python train.py --num_attention_heads=5 --head_dim=64 --intermediate_size=640 --attn_scale=0.125 --parallel_block=false --learning_rate=0.00927 --lr_mult_qkv=0.5 --schedule="wsd" --train_tokens=293100000
Each number is 128 + 24 x the weight over its row's rms, rounded and kept within 0 to 255. Layers, rows and columns count from 0. Numbers have three digits each. The size before them is the row's rms in percent of the matrix's.

# layer 4 attention key, 320x320, rms 0.0262, rows 182-259, columns 192-223
107:167123144135156090157143142099107145157100098125126123157134150162127131134169131104069156140117
096:152168124141106083137151157119156140128108141116141141140120132114132146141107124115084116076087
100:081122168146160097147133150102173100103117141118144147137135136141084145100126091119121134121102
130:076136157171173143124100160121136098145124081102126105157138143128105142120153135119150173106084
116:115097151122100070112139138118152151179112127145139085140130157147091137118114123099095146134165
116:114101137131107145146111121099092123147127072159130117132142175133126128142110104157118140108103
108:125090142080103123111169147133154144152151099111125089133120169149104130153136158120104124105136
131:131132194152098162127136110119099136146156076181149102119152140094114141153117114142117112105118
117:126117099137120121125144077130131140094160142154148138156139143103117128152162103148130103136145
091:165126143130129114108170151162155141148149113167108131150142151148163095096086140095100112142139
081:130140154094144173135128185092146117101093109148129152135121089131106115137135124123082133105147
099:105106105105108171113143132131135151119112091117178085138091123099114135134122162144138120157130
082:114147069136138134097130091107102106140131067109160160143164111115156130099119114145064077156114
098:156136154134157092151103095130124171113136144156130146133157112072207114125127134127135128142134
095:123123064124124136128125096123118114120140136193148132093167107149130124103121158102129119125121
098:143117140145083091100085100143135100148117150153131119075128092088141135095112110137153158114126
094:145135149112122148129169128130151126187089107085131122106168105145088159144138099108149134150126
087:120144119147133110163154131136154118111100165153149113138115109176139110109114103099130107139119
093:110131147129143121134152144099148114134160121149132132145120147119110133136154155105092106178104
096:117135154121115129154061108147157117168132115120127151141115067140153095118149116129091106135113
099:131109099133084129115101107150120128147115141134090089098088119133139121143106144158144137122128
092:091145061140120132117110118172107103146102150163140126127161120132129071137145128099164152148107
093:119128085087155078111134103123116129125146148075135137136142115146099146100113101111100152116120
098:163099148123116187151150161111121115147135142158105139126125128101192137138096153105152126100144
101:153170175129149157143098126068121121173124141164129144101109101122124127128126112116119170104132
094:160158100141111172173125160126143091146103126118134130103173094126106159142103069097109129161104
090:115157110165143115126112146141109150089085170112130107133160100149087130163116127115079126109105
093:110135114146143123147118135133104110140103154166132126113158106161084142124193146126084135121117
092:173135099127134143089131132136130098126156133133095157122167143115147121153118148118139137123155
098:120137117148059120096120107151137133148126149117148145085132102160108129120092106104152138088141
109:119152196125145150153127084132170068138152092095129118139146128120092112135130085139107114110134
090:132148108125118156120115106155118085101142144087082077136103119121115126115135158099122133154172
095:167154123109137123117156125115129142143152110146103118138088151120170191121143146115096121139102
101:129130064121142139110151119130127103125121152148141106101133131162105103168120139130076169100136
093:162092106153119139115128130143105143118110143112131127112101135110141152129137126137147165170149
092:086139141123120160150131129114143142127146150152165064085103137139119130151164161116151112117107
092:140164123147137093160111134143149089128129147155098155152128132127130131194154110124106074106128
089:115093131151161119124097144077116126131085099147140155090135191112114158141112107099143171147137
091:114119129127159136117123120172156168104115130141154179131129100135116130146135135148127129148117
098:137173150141144122169109121113104112127140082155092154091162128106095096138094125087121108123056
093:167155114095159119190142152103076167127135124137118155124103109122137079106114121102157101160134
088:125106123144140161133189120123145060127158104093100125109146158120120110120085122111135169127162
103:129134130128157141090159099139103089127080126120117124158164112098146149102127101129144111158116
095:150120078138103082120115148134115149149126117143148137131115080175081128115121151144129127122179
092:085127126181138113094101097117091103164098158104156112126141123113144138085134115163129104131132
088:114112089166122099135098123153073145125132120114185123129119153152149129143123149160137137143133
092:099128158154098161127122113128147134127125170133110136109112164119108130156115117152113150106149
092:118118103146116166136128108125151087129127123114137109138115130155113148135115147139064096137100
095:164139191114165113125141106166183097155102133147105127179141144156149165106157156163106101127188
097:157104155112122127170149133116154136132115132109130106167141127108172132142136060168108075135110
090:193147131135135102129170143116128147122164089161146119115121175089190081119118102097156156138166
094:114102127122145153146149108103107117135144166114071155115159100131121121152143121070134124137147
103:097106117111115114151139145127122127141158111117092111130084128090158108140098088108113080160125
086:182073162098183125136084144120124107147099102131164134149146104144112129132158124148147121113100
096:099168100142133114101159110133134147116105090126125177114164110136107126129142156131094111112111
095:167098107109124123142133135109120137130148140186131098111145120120148137101116125135116158110144
091:120127127131105125114115117114117137156140174136158115110133142122104149159102145104159121115163
095:129147105079128128107160124121134073122152134158083114108096122172118153111145135145138125135165
088:151155141160120120101118176134131083119130090117145128113123092148140134108135110125125149128146
094:123170129115143138165134132131179157109134114127132091126160107122127100124141125147143122095154
090:094125149139128176174149108114115092097154110103156145173159132127143195087163088133128150119139
089:125118114130099138100151113079130139158124124140131079148073126122132140142126115115134123120176
084:129143124138145109088145081118120121121162126153135124164141106175108152136119101102145112089130
100:147177140123104051094111125083137118083159137158118108149112122094113122109098095097121120130152
096:121115157157123154129130106136134173141137116104164142166110131127119160145102125156154158124114
091:110098173092155112194154158117115103138125121119121148128114164145113094125140103125137119128145
094:187106145088140140100157148124102157157122122146127112106105129136104130082138109105106125155063
093:092104148157119104128102123108150165108131096092132094122182126154160122089127138125053157128111
095:130102152096139155130134123103129150099106175147146105154163128135187142139101162196109180115158
094:130114150112115126117104124097106123112116110137127120087097111131068127120136136155144132101140
089:110084138065082121135127103148152122123145128138170123104097133178124131073159148149143176134116
093:106095109139109085132106126142137130157121091120096138083142072164077104110104180129111143132167
092:109117110135125143120145149115125119109105110137120139110159113098156134118093125118109183140158
095:091125177130139127159117105147148112112135181111127112083126140109151141107158151118102162131176
100:101138115115157164147143136115128147085159169150114173116144128085151096127135115092139093116137
092:146090128153077146109092124111123158138151147120109164138101122100077146133143123147087167098113
099:137153167111106122136145104155130163152116141141136117128111167106095128081141120131123101153137
105:145124130127093123112109120126136134172151145099084127140142117133152148124140132125130127135166
# layer 4 attention query, 320x320, rms 0.026, rows 183-259, columns 192-223
099:150137134112086127110155168139101119134117166135128111195129091139080115116180115157125125147124
097:139121150109116139132126107138112100065108119178142144186077128143113107166131128160111160150111
126:133121152121138117133138161134122104133131060147116140139158103066130115190130140141139115140152
103:130138130093122125124126149101141137163124129164126129144136118161111128101109124130155164127200
117:137146135105120157106116127115151146139138130152122114113119106138154127136129150141139128159122
104:103151101147170147096113151161116094117086134150124146133132128154110122136149137106114135150095
126:121168116138161126166163080112105124108160130158117149092140114120107111133141126123137105165184
112:123089120129144117150129084154108118096135171094152111175146131134165146140129128110094127155099
094:183114135131087138073142124142118133098146118139144129132146114116123131140123145109131155156104
093:127144150108187101122145127118114130142144099142176127179155136079132153130095156133093045182123
114:163093108176082107114109131158139149107133124132128134123115097228136110128119085119144149086157
087:126121125132119106112149132139161135138135165108144102154148072098135121124182103142168084178145
087:136081125152133175111139125117111164139124077103115122089149105170123118098127144149097091126174
099:124120141126094175121115118144128134115127129136100115114082140141083089132125061135105152100132
101:105126098140104148105122138143110174099143079137136128131117105163137072138101132151105128134138
089:152115126107129126085160128123106098148159123132134154156142152118114138104126178132162080144166
092:111151127144121133107086105156146099162131154107110146096093161184122119146143122149133123122093
096:164146113157151117126179101142112142156114156135078098135166092144131140156148095134148122144186
096:109132100144119158118177123087103128124171139133110125136161150076152156168167105131166075136107
098:134124157146122120132140136140166147095101118084130166114127081138108151133135135105097112117098
097:159118161097100153119130188095125107091166078145112137114112119152081132101165102166110141103131
101:166144107115135121156124098106105147126097134144140143112080101137138108131140121115142099120122
097:086158158113159117138131103143117166177135130150160102144113126130092135156136156128123101157138
101:119139094132140114108111104127118097139104116078150143130118138135154118157135158130085121164159
100:081083118106119081102156124085135112142113137145161118134128145106123110131166100139148107110152
097:130161116110146115166171123164093081118132119129109112156125152153141101183153138123148122118123
095:111093131073150093113107120153164094088119106129099113155105153123131141129108142118099116110112
099:102120132134139120146113113080126153105101094112153108082112096138137159096094124125095100116099
095:143126112144150138102147119129132097142129115147132126110137145112093105119137145168147135166171
094:157156143144126108112100112124110175136131132097145149085171121131153152140116122095178106123143
097:089106129094139116139085154122144108156118139168138116135163119135158110143164118112159161125085
106:128104168142130116153115119150102132083165139115117126140148083105107096093126121149136128124168
098:167133147134139122155113102155126157123104155112101126167134112103168155133146144165175120163129
103:134166151095164119119115147137158132116155179137132141119168125166110144129121145140138126099115
097:095100158142140118122161125152124115131139112078122159126141120145134089107115106155135117122139
095:130069087106094126138143099123090155148085105093135122097121130108132125101126141103104147125123
097:150138156132119110138177118175114145119136109146184103137175104127129153114090162139140129114103
102:122150124105117146115123145123140102141130095098132129120113144110123118103110096122126153092119
097:128067117126101141095149107096134158079128116121134115126091154143111148122130126167153138114156
103:143129150141143155064098102124153089179109103132131128156137092142096160154087150093101116123130
093:180183140145127110101073128113126121094121113136116144131123100103145143091149118135135119092131
121:119084126115125099111130107141125155155140092121151114153161123097148154139139137130153052143131
089:139125144138145134128102121154164093115138163151080149098131137136145120130133107148112147154127
091:112096152158131135168137114118134108169126146099078133102099127119107090133103162129142140118115
095:082119121154099164095091170136146080115152112142110173127105143108093122058139106108114155116107
092:124162124141135118152143159152125161136157151163121121139119172102108146129167097146117135179136
103:119140168113114155130099112145108179107111164128078136152120164176134089123184116123133168112135
098:118161093119119124151107114093144140130110132095117146102126129123166119138085120128130148114159
095:141141087121156199137111117144152122126091154130094152166167162083147098147145138136122127155160
092:066129135124120114136117113135139131143103125087110109144183111145086171169107144143151098122097
100:122146128092113071127077131144103150169069093130168109116085172116139121118093141142148065113107
091:120081078075121111083144167118085137107103127114138103145174142155086164143110119146101119122113
090:138156096103133158106107132128156138109122132182114149147097158119156139151130120138094096160143
101:169106142139115111154131108105099114102136146111153121132133125162146131110139081134138153144165
091:110122156141132126162153144121165124125152115095143122171089104110070134161089130123137144128149
100:113114121131182162151141124122108135145080102149152138124119111111131115138144148145112159138091
099:112125104161136125183116161124126136109114112137130166081166171137080134121109135122142166094147
097:099153126165122099116106123163121125113130162115102161133136153155111117136095135152150091083134
103:150127127130120105098115136109131148093112130101168092113152117085134152112124148146103108143153
099:145120113116158102106129161140167131130124118188135123108059105128142095169129125128111138114138
103:165131150162109137135124140127137116103115118140101148081129110120108129126139148105097138139099
108:118128164128151140151153109126167133163130136107127113122129110060134112118115099107139124158124
104:135102098172160125129150141157092093152177151124111132103122133123111110148113135174116133118154
106:146116135149138110084155103106132110135211172129077144097195124131128127123167167093181133134143
101:169167132201105116123084118167110109147153091114120138081147147180070150118103146113129155115124
096:141107135163095140160112124121109113166159095115138172159157120106100096131098124142138143095151
102:125120142098115125136170112126118080161124151160145123128193120107098134117066102107138107119163
102:128160146132107140157124131167144173130111141105133136133090146139073107107141133108090097136127
099:103118121149106124137146173130149142101140164123102120140131153124116164127157115087097116144154
096:143168148137140143168149170111108143130118161109141117177146124156151126191103110084143151135135
104:154125114112158122141155126103128086114082132124145119184139137124128176142138162119135098113101
103:088116147172122120164130164137123117148117151165159120150133130102151114152155155141154116129118
103:111137117131135129119113147133150130122101115144155129146138084144127095135103139146114107150149
107:168095188132099128110088152143103117116157150114115168117152134097162160093077147090119078135127
108:113122152120144165141098081142121125138161127146123132119113133156115157085130127125109103139159
102:156134067169126127124133165114134098135125166102100113150143111130152143136141153096145177093096
102:105141095174157175119121125111150151105132146150129152098142179166113127123133141141124134141107
# layer 4 attention value, 320x320, rms 0.0297, rows 128-255, columns 192-223
083:120154158142107118089129145120142156154134107119140125128123130160153115123094155076089104137113
079:125130110144122124133156172173146109131171115144128141154095148142105169099112152120151141125113
074:132106141144148151130116135142147159110172135148091104131148119118121129123119130162104152139119
083:168120125121128139113125120097150118160141174152130121152147135110138181103095121122116157117160
078:096122153137115184165159149097093131157140137103152135142137138111104154111176115116134134105108
085:114132154110122153113148110108131113157117158127138146102125115138098126121085148166133144108088
083:161135144116120086093147118159146144101176141161136202106103120109074140138108113117104140087141
080:174117136133131153131113123103123111117155105186132143118104134133114121155160136144147116180145
078:137097122131106106088114117100139155124104114127145143115150189149090094107122091116157106109123
082:092144114156158107178141172110147188104093138116113110142119152135168130147139119115117112088110
078:158136099130107152168123117124098136122096114128142137135167085093089133165097135149127115154109
076:166154149118182140148087170161168137137123159135127196147108151142132159107141135124086126093129
080:140141072139135131109145123102087139143149133098149183125145130138138133122132121131115147083126
072:121140143109121110135134144167098119128111133151164122140152116089143150135129128128093115115113
077:124129110096181113144116150140097142122107105115118124174097148106082113103108104099102175110116
068:167179145138128156101137137174132115105125162135081101163109142123105097116126140176081143141099
081:127108116099140160139126115117123143127149139128122158126134128145153154100155142108142133100124
071:184099108094094159132145139125139121140123094133095152117120124159087138123123122116157109086120
081:074130130091135092079151137126122134082123134114141128109144117173113104152128134102069115131122
077:173176127132089164105139099165125127117119141156121164106113163098098109122086145137123080103113
076:117162142114101087110122173111095111113157088081142160160121134129113111165095116099135144122142
080:137129138095155110113086155139146143163142124138125130130103122159120119124127126106116108123119
081:142099158158122172142196089160102089107181096149122066096106092118124146158112166164160092128121
087:120128138145103110150141117142099130156091119123110149115104092119096139127136130147164136159085
072:114146139136133145119109141134135142129150104164112132150113143164111136113125166106131105178156
078:191084133111117118105143136126136131120153104077129120116158099102117125133177090148143126113112
072:088139122156093127118114113142138169106117105118147109109141138143176139132113102091159136108114
080:154118108123127143109108141136101132113110146112108092153142144133112140155142132093082142110119
078:095139124099128128148099170127109086145101076122111132104139147129156160142170141125135126154142
083:136104148130116181154120102090092141159148126113167132133127162145125131113178114113122073165126
079:117093082130150114094124104128093144089153121139135184138161115097105116150170116130145130151123
076:135103115089130112126129128120103136108143109107142159093141131137127097154118195091131122126136
076:116110101124125123100096145121133093097119123120145143121128150098107148140136112129130143119180
075:147120135092120129173132112103123140139164131135150156169126158087091113093127162120102104121125
082:142162097177135159159114122118113062138143142115141099111168129144144129138138163063116136134073
074:143076132069163110104124128071135164134124106106098160116105124150130145155161143136201136106161
074:148114104126116095088155145113084121084157093186122099150147160128131173127155131081100115147084
074:137137136149140140127115134098145122103100076110110088118140109136112090179145160152112148107147
079:146146102095130123140108136119134097058106142127116150112092148147102146153100122120142112148129
073:150146125128140134156115105135160106131111096153129113129189107105151139121180137105100124108126
078:159173141108153122094134155145104138107137118092133155123098116074101114136168140136116111153116
084:158163104132124144122135092144118137092095110146108157120078109158130185162180131156127128097108
070:103108138110145119167105118092130107196079163102136146148151185149145132120168155132153110104178
075:138165133143160158144153159081141134169112174164143121165144128123172103099147141118147146170116
079:123141103155111133098081150126134140137071109088116135156125129146126131158122169119139173089116
078:176135105125123124143100102127143141100150176118132132116122129140184139096088125126081140119172
074:154105127121121110116156088090142144073169142161144175156122177177114142105094133093147099111130
077:156097114112137137090136157103143135141163134113099163130102143105161082164158120158153075119104
075:171124148145166116138166147127109097139118094102120126131185118133079120108109150110123128141106
073:104152110152109155159132137133152152165129117137120088151139109115132121136107116101127163133142
078:130128152112111174141156126126118124110136124084136119142169145095131129178126126131118113122136
078:099137120134166154077159137099162103138126148110143091135211110157130120109102115132195128121116
075:096109113123109124131126117166113121138116147111091156159100118125091150100135155143106098132085
076:094063096096164149143126153110163142088127152144121080170145164132117143122143108141147133125170
077:167136143132121125125158093121128139120156168142120161149131123095131156156092131140128121106108
077:154144102135142143139143142132133133138135141131098154127125107111114175103150138156138135121164
074:100111140159154100109129119090141171174118148135121103135119169098140129107147101165147097131125
076:092129135136148172098111130114110123086159143159134115112132136087136168146133122141158105158122
072:170146176116138110113121118129137127153129159117155172104158082103159114135113159166140130162128
077:140123144114122072145148127168095143166133155112104115097130059125115111097148126114161101085124
077:159134131186125105132092118122121131131126077114122128172095097104140046113110119117110114147105
073:115135138120123157119103170161097113101130165161085108146156093139101147144172115144120113140142
080:092125104112126085149149125164113088157121139112136125112144101146145141107128161079140159170109
079:115128102115109115123098166118121131144097120130134158157126079115168155160125143087134157134127
127:119120116085102105141146120119139153133118112131166148145160129146140124121122102085133115122157
116:151128143140118133126162145131094128120110109153160126132121107154157106125124074136120136181154
119:141110128103101116105103070137114159154114144179099126113099157125171143166083133124111144117150
117:135129154119122164114150126147122139174132098146114132119123130145164116114137084144083107098126
120:118103145103112109160167103123102169110143174110103152136143116081119102159143126129141120126099
117:118147043132100113114125157147109154117147110124163122117113116074149100152146131144143137102111
112:153061130151142139115131151147107142125117170167118144118137095109147105112113161117139103115130
127:118145135095152128097129106142134111150107134094154125123130159167128134134127113128134129160131
124:131099154167113139110151146099109113079141094102175101115110169133116139108118126147117117148126
124:135095183121150165134106109143116150105147110143095098134136167094062144140123090102126109108145
121:130094133187105143087166114113097139144140147145139118094161126114146113153119162088121154151111
133:095145091133154092123105196152133142123132112112145110161101092101083123128139164136160155119105
131:118091142122148164118142133119120118111118142156113099156177122120094106130142094098097153123138
116:121118104117126123158124144153108120084112138153128138135098112148121098088104178112112143146155
112:133118152158145138113123118112115102126135134125146121105126172145125090116108131151147153111096
128:118115164161193111139086092115113102140119128167143133092117093135129135149122118129117098183122
123:101100144109097168122088116178116127111081119167083143141115131101123141122118138101156129126121
117:100147109108154131155182122150169108129173138134139162121145134148142075176098110114149114129173
127:134163189133114103165132161142116123084098127152155100132113110117106148103118154119161135133129
113:152145156092153117157156157113136091096125139118095144101129104110091137074125106140155135138171
115:181157127134117153113113110145161134116147131126093148142101159076114139111129169070135130157111
128:133169095104105151104128148141097121111149109130118158132135116144106125141150152125127146072106
121:141158106104105106111123124126121140100139108164123137159148161130148122174134079117139109165138
125:143154115101103125151096140132130109115083128173131123111146131153137110152171156181157109145137
120:102129102139112093131117127134211111169107118113149131145145137110149152143140117124138130124122
116:148115090076119147134151140113156102157118156114134139162156170148128155123122157115109109113123
114:101130124115115177114103109149130132167133176115153119111156097157151135155141136108143173153111
130:105121113146183104146069117113164127183134147140160127135130108112139158172128121129104110096158
129:153129121094117123122118093197111096127136171135115087111130157144140129113104104103136136138107
128:164095155149109117108112109142129124108106123105140152124137147110132076130161097153158138161107
123:141145154141163083143092160167116140096100140086140171122125131122157111165099117133145113084125
117:100157106113150145109115153137091159143110145096141131098140123139167168168071142131109132149162
119:128131136136193110115158124127149104155117105114088107145160107119097140116140165114144116119153
132:127113137120133105130105064104133097121148149142120084112119146119137128145118108121125155136167
130:136129126124121100124157113173143131123147125135122114109155145116149137104125124153113145141098
115:112132093130118096095070101186117147099127159125145086116147152143163167160135113148103152133106
117:109127127094134099109156129113097112130101129089119152109157121098097142110122118134153130090092
123:143131086107134115172145143140124134085162106131139164134106129107165096128125120168174134124066
121:156107135110113130073164124121106129096143107116150115109111122122141151099063124129131126109082
123:123109122101121116145161096189117119154083115152115099135138172136131122112092131134140129139095
115:163102126126155114145169177123160143119099085090105205131124139114127130119130138135112146128121
126:149123156141134108169129160107116134129117096115102151115158124140135134095144158138091131128114
116:091121137125120163117171114134103088120128151137130148125132120107144149171173096130106135146111
128:094079096070087119073148100152123140127112159121170108155150150142159122132097136137102133095096
120:128131119133113131129087159109093153148098111118087146143106104112129121143154140125109146117162
125:153124139147142095147120106098092125090149120137125093098138129083074073153121102072121136144116
118:111096154150117122164129099066110123104176155115137132118085147104083069161051145141119134145115
115:098110138174127158113199128144121114129093115178144165149089090163140138151144134113116172111153
127:185116126105103114118114113089099106095148088154115156089118146137168090099118116165128140150126
115:168106135145153118123142128110080092147114123138157116135144106105089126120101113143104128159147
109:170137145118125124160160109129114130145123097160121132179129094150113126114151174114145122134120
135:117144090160104072179139106131153117191138094135172140154099103098101139157099147087181119141161
124:130118140134122143112105146124123109140155110073153073091106162136137181130167141145106145160145
122:150119123140145100147102126164139101117136130109161138126121114098100131101128153161138077120092
131:123099087136073138094106129180116117147101116149149147075142121120154162130145133136104106124073
109:104180104110153115135136121106162110136142154120102156101158118165128126112164141082115131136094
120:130116122109098118103131130117148152089165146149146079150125149100124121132123099184133121154114
130:103105102104131079132163129135114137118098136143171100126139098092156114133126125116113149141148
116:156137112097139101163151105110169155148123122150083138131126159091130117165161124157122148098139
128:102110125120154118157150106126126137130172123116131128107079174110157101144121167131074089137096
116:128144159140130116117115179105100086128112120088149164104132105163170112152138131120179131129139
125:115095109085121170131147121113133127093117153128122103100110125102126081143145067113152140123055
121:115142141126136091122134102071143131161141138090148165136121105107157130163139097154150132129114
121:161108131150124103117130101156107101164143156163115146117137174130184155128131137106136137095103
# layer 4 attention output (transposed), 320x320, rms 0.0339, rows 128-255, columns 192-223
086:106171123138122171091097117124105128115125111117087095140088177133132103128095125114112107115114
085:111110111130079143144135121130136121116136118139115150087130088143100149107164160141152146137149
082:128115147110124118142090141113133190071115121159155154118173108116188165136115138143117170132123
094:086180144120121137173135101130100094157092131113090144098138135154125143118128140112164090109162
085:126108100112126121117130148149178116086157049154127128106118141168128124174131118135129166170165
092:152109098112094092093132102121096133116097162120149113122150111180106120082119132131122135155082
087:120126122148106130166117139165108099141161126163112165126127131165109113118098127110118112137065
086:135125105182168174113132142135092132124152156171157146112130133132086109153083136156107150134122
087:129143078123141150138112101200100094157130154135124105156086163134126129159112124129167099121126
092:112152107166134108141118119121109088157133116165113148127116130121132142072110078143113128095070
083:175148128118105151151132136124114133127099162173155159101152111121098150112077186093123126104187
083:099088069105126102134090140126139144183139149125111140135147143172138128095166185134096136113121
091:120110131143139090128109141112158156107112103121111080086179131159122115123134115146138129157149
082:087134139181093139106104104147095131131143090132151112155172109149171115129126128110115106111125
084:120121170106157073148112124150152166126099166122122130136125163153124121115135143088116097119100
078:161147123165122119130118146139139143131124139118145114107122160137134137148173158107117082110096
086:152102142133141116104115123111179150116113093095097066126132125107134102116129129106158106148187
082:124157137087144084152096140144111115134106155145128145153123144137137132089136129133122154105124
080:158128164148106126122122147119093117109085150163101089143128121164109134126145152097110139093132
085:178136158155155105115136168113171153203139119153137117124130113194150143122088124101090128170112
090:137087146083120131105142156124085145113136130101116098154120122146184143131091133159116126139106
090:185095139103104156119157163128170106165125095139133128158105103108081111082133134146107130116107
087:117103123141103143146117158150164145147139206116158108129103104125138148119163162153132170123122
092:102073128108122103173126128134127077109136108151110175142135103107154108153134131110125087160160
086:173157114118081128131158089139122121155141108101104184099141157119153121149126147147128141151161
083:122115117109126114162131091182185106087151157111080153115134103088137112171134130156105151117141
079:111112118140128144113101127167123137083128102103126131148121125127141145129158107115176118161077
085:151168162149157119147152099114110111114122098104146155132174146091144150103121116120105153116168
087:122162104153140106140121104145081132115134113094112146129143174097113155131144108168142124093147
087:091139113115154128168146129144113127140124128122150084112125144092121122118119139133100143123129
091:135138165162114085131112099129116138115125113120140141107112128059183104147098107122130113127137
087:102161153128130120155120091146115164138090105183156092166105142152097113173110088151104126170132
084:127142137092144123084106151158135117127162101127134145161115144142135146162140101164147140094136
083:122090092134119138162172154140115113126142115125181117121065123109136121123122091147102150132176
088:132155154132131121117177143147142153151113132099122129098091107098086095110090171154082111128102
083:119149110136085149133105150125165141152145089147141106140125100134140136145134077140176105106118
083:134127146128139104120134119151124166114117115126128147156139135119133139214156141152105155147102
078:121126077127121138142169109105167100135122157119170150160125125122113099079122144129131119084145
088:159126130106124099162139155184105145144128100158159132145117103147108126147136116113105138118115
082:154117123138139094131108147101164107104165116135164156162118139126105135170125157151141108095116
084:119135143133114127119135122129130145099145115133139166154149134143102093141137151113160135123123
093:103109149143124137145155143171128119110124117139145161159119146101133123162128150157166116145129
080:147123148093115092144110166100112098128131140098147108133150121136082073110130142126192097138136
086:190169129149125139123113156123151165165138136128115114109126105106134120122117138125102160155124
088:114122112106177096101120102118119155115149107128075105138123119135085103129112160121133121125128
086:121114133127150167151160115086111107161117153084184120166137131119111118120145114100159163136096
083:104131106141117151126104124111091134132177136142123110122110126118158108109124115124124112146121
085:125098103138093181131136131103124123115146132124130151125140164120131165157135078147138117139121
083:115123108130130106134110145157142133091168128146111104122122119098115102142139143135111100081148
086:121151136144161146116110132109123114141135131120137135088112118143148141121147098139117162158143
083:115088141144116108074171127092107133117100125154145133140153131102124135095135162111127104128144
086:126120127107121153146127077157176136121133164149135127101164146133146089096138126096149133124137
089:117141133123110134111187089136099105104120093146119147085109100111124127129107103139132155118187
083:111114143086115131130105122141179120093139104091111137120148169082144144129144113119166118102126
082:121132174068108164142130141129103140108142148086145119119114134111131133085161150128103162168091
088:146121131126135115143069120132133136135157144156143099088127103112139125169125127164101149187145
085:178136124092127124110169148166114098158129123125151170113121128128147107163117085140188143105149
088:134189151138145093120160104114150137142093165121149148099142142109133149170157124161133186123142
087:142160097116117150151126088112141124124145164177144126174140133161096128119132156117155153187093
084:152115124119132114093120112094072122145125132112089146173090142107135145118096159156123106110156
088:144123151150117122112135129082147153144149121141130127148115135155127123101112082126105086118115
085:170120152125125072177117138136144122096118104128101164127101104122141154138139151140130122092128
084:128123126155159124110161126113121092115125115136129141126178124101112126092139129131086128152133
085:137126125138156097149129122166131125146105126138140148150131085119151103114121148124095146181150
107:126142148051088146141110102105163150105143142139133168173126091117106089103151099138109103077166
103:096127068096115144130166144166148118130146161125115126095133133121160151133140147151174087092156
097:199099147131122107133117068128129124119122142137098145109093144135141147101121113079127145135127
100:159085133147108151067097135126064120160091108131121105113108105114106136164124111114101121115104
100:144154142137107112159139063108103138142180175144093108139145167116139157148170150163104124112068
101:136113092109137141112102123147125157131126128109127115114119179136110096127151128116117070126192
099:166090164092179112147124113098089146149113169147144117129126103107153120120139159140150086180182
104:106130168101108131105134121120122135133164120157128096164146107102144120115140127144146140142089
105:139158150082103099160164126110135072111119119116160100149099167091102099112125172111113130113131
105:171106132140161125123145092116123104102163082136119130109115148126133122145086128136109151112136
098:153105088146091121158156113141098116140154159095140098108147138119146145135146134160136125118099
103:135166102126121164126133158119107131099146116131150127131143131145143136150154133113119131138147
108:181127147120098164098167148107166142119159162126113128135148107157129091107180155113170160099156
100:092096155152118141130132165116130137140093110133134127102115100103132120128113134101080144133104
098:129142134169179123142092083120145114159175143157100096118149104118130137142116115150136100136182
101:129148110084122122103119141127128126131147151131140113143113109118150135164128189125086135141148
100:109124094093106124121133133123126084091100121132162127154115160092133149118104138125123126129106
100:096157134154131160125174046136148157170116115156141142126180109102134157130125124111160160126138
107:143152143100106156127171175098150134134141119104179111109084051186118138150136128121132115108098
100:141066122076072182129136162106119128116105131138124117129163113163126123134144125096107152165153
102:131115156124132167091065154122116090142172081151123141166102172116139142156140115120112118099111
111:092126100132102115093182099140124167154140132080131138142148137167140096114099082093120118169118
099:159104104087144102098158160124156128120124136137106138132085184128126128151126123110084111076111
110:110187128136112156157130140132145070148101165138097150126117128107126142158136119117141139132163
107:096136119161107135159112162129139090154124142131131124120096105141130111179114136138150099134148
103:140112116147140147144154130120158136119113097113089145150123171151132144121122134100133084115147
102:135107131159091130187142133108099113139118155102100121123146146172175100111110153149149088106160
108:121138123161130109135128151105106119161142128131195141130114122134145098181121130083099181105172
101:153101082098137171135124101187111107133143145159174161153154143112133121120098136128142116111059
111:157125134094106135156132139146128106121146132130117159190164106115095145130141163120127120103117
103:119117173107137156116111179138112132121117130163117116128126117143124110132148155143087122137114
101:112101125104128113116171143152142152130129135113139129116118122144097134129098131129096148143203
102:105140149134132097139154180147130094123136102132192057106143149079155128147120128151161147176161
103:158138199116145092114148099145156149104156173142137148093095180131119144122129124131114139131186
110:158133152143114113134105076103118160128136096143112123113142145088061154107138153146113153128163
096:117134109143097105097128108167157151113111145133111128100096129150098171104160102126136134104137
102:083098113150137087110129136133109103116141149166132167078115147119127089101151100131138138100138
106:148137125107127087110101114120144122122069074111146133096130104126107105163116147094114124133146
103:165092132159124126156140088102151132115120125138173084090092124113137127108101091117148150146107
102:094115146133141092153153094133103146132133125134156126162140143120120127093130146154164098130089
101:171144185137184093104115131089149178165129108107112147136103136105145068126078121128097097153153
104:147121114120092175126091092115123145151120110149183127107115141131127131118091126130084106159122
098:119116092102123195122148148134112116119098162126128128163124066128151117147141142114128168131126
107:104133115104105100153128135092144124126090131108120162108080134110147178122164138149097119124121
105:146168103099141149125148109145140137143069119134154101098139156118178125132089087161075138154153
108:165143124150156150150135126121138110057127134160091155121104126132104142178185121099118146123140
100:148116162147151112087168106163140105129152099122124089111150134121092109127097137095155135139138
104:132106136145131161138122121156111133110161141123139155126128132127144150102134065173123130128118
104:117085123142100131092091160164127148136109104143063150128081140180129103108115118156134117110103
101:186127098112136126087128086139145071152147130149155138137136130096090165129111112111155125155109
104:131132133089134136128105122095124146102154110143141115139158083088138085134178125144109118173138
109:122129090160104117118137146145096152111111103128156126158116150120130088166126121139171165119193
103:146073155145110170147129102145157106086131137110110114110149165131119178166128159114126100107127
100:136098143107143108127097118146153100135146163139164133114126088104087121149111204117112110135161
105:152111124170164131116087113105106118119086117085150144102117137127127137111110157099127082123130
103:089143140141142141115139116127151131127127111121131144090147136151104117117127122089163131110145
101:154122087108144132139155060152154135131111122122104142104098144121077105126101115134103165156135
109:117147105157179107127119146103174152114116117121114137137123103126145130106113195142088155162137
105:158140139091123096122125124141098149121144121135136122157111128092134138162130127177133092099145
099:093178160182146110141127114137148157118146112128084098091109135124104127120141169092107122145154
100:151163097150120147137125136137124158162140115121108102139120166095097115123147128131100145108116
103:126180089092145115113133068148163101089165176128109121113083117122107118132170111125131136107114
103:102120181149106094089080109126131078131142147106154142143135119128140153160124133099154145106128
100:158082132136169111173136087144161143157162139154130111099087121083180149130115150103139180116126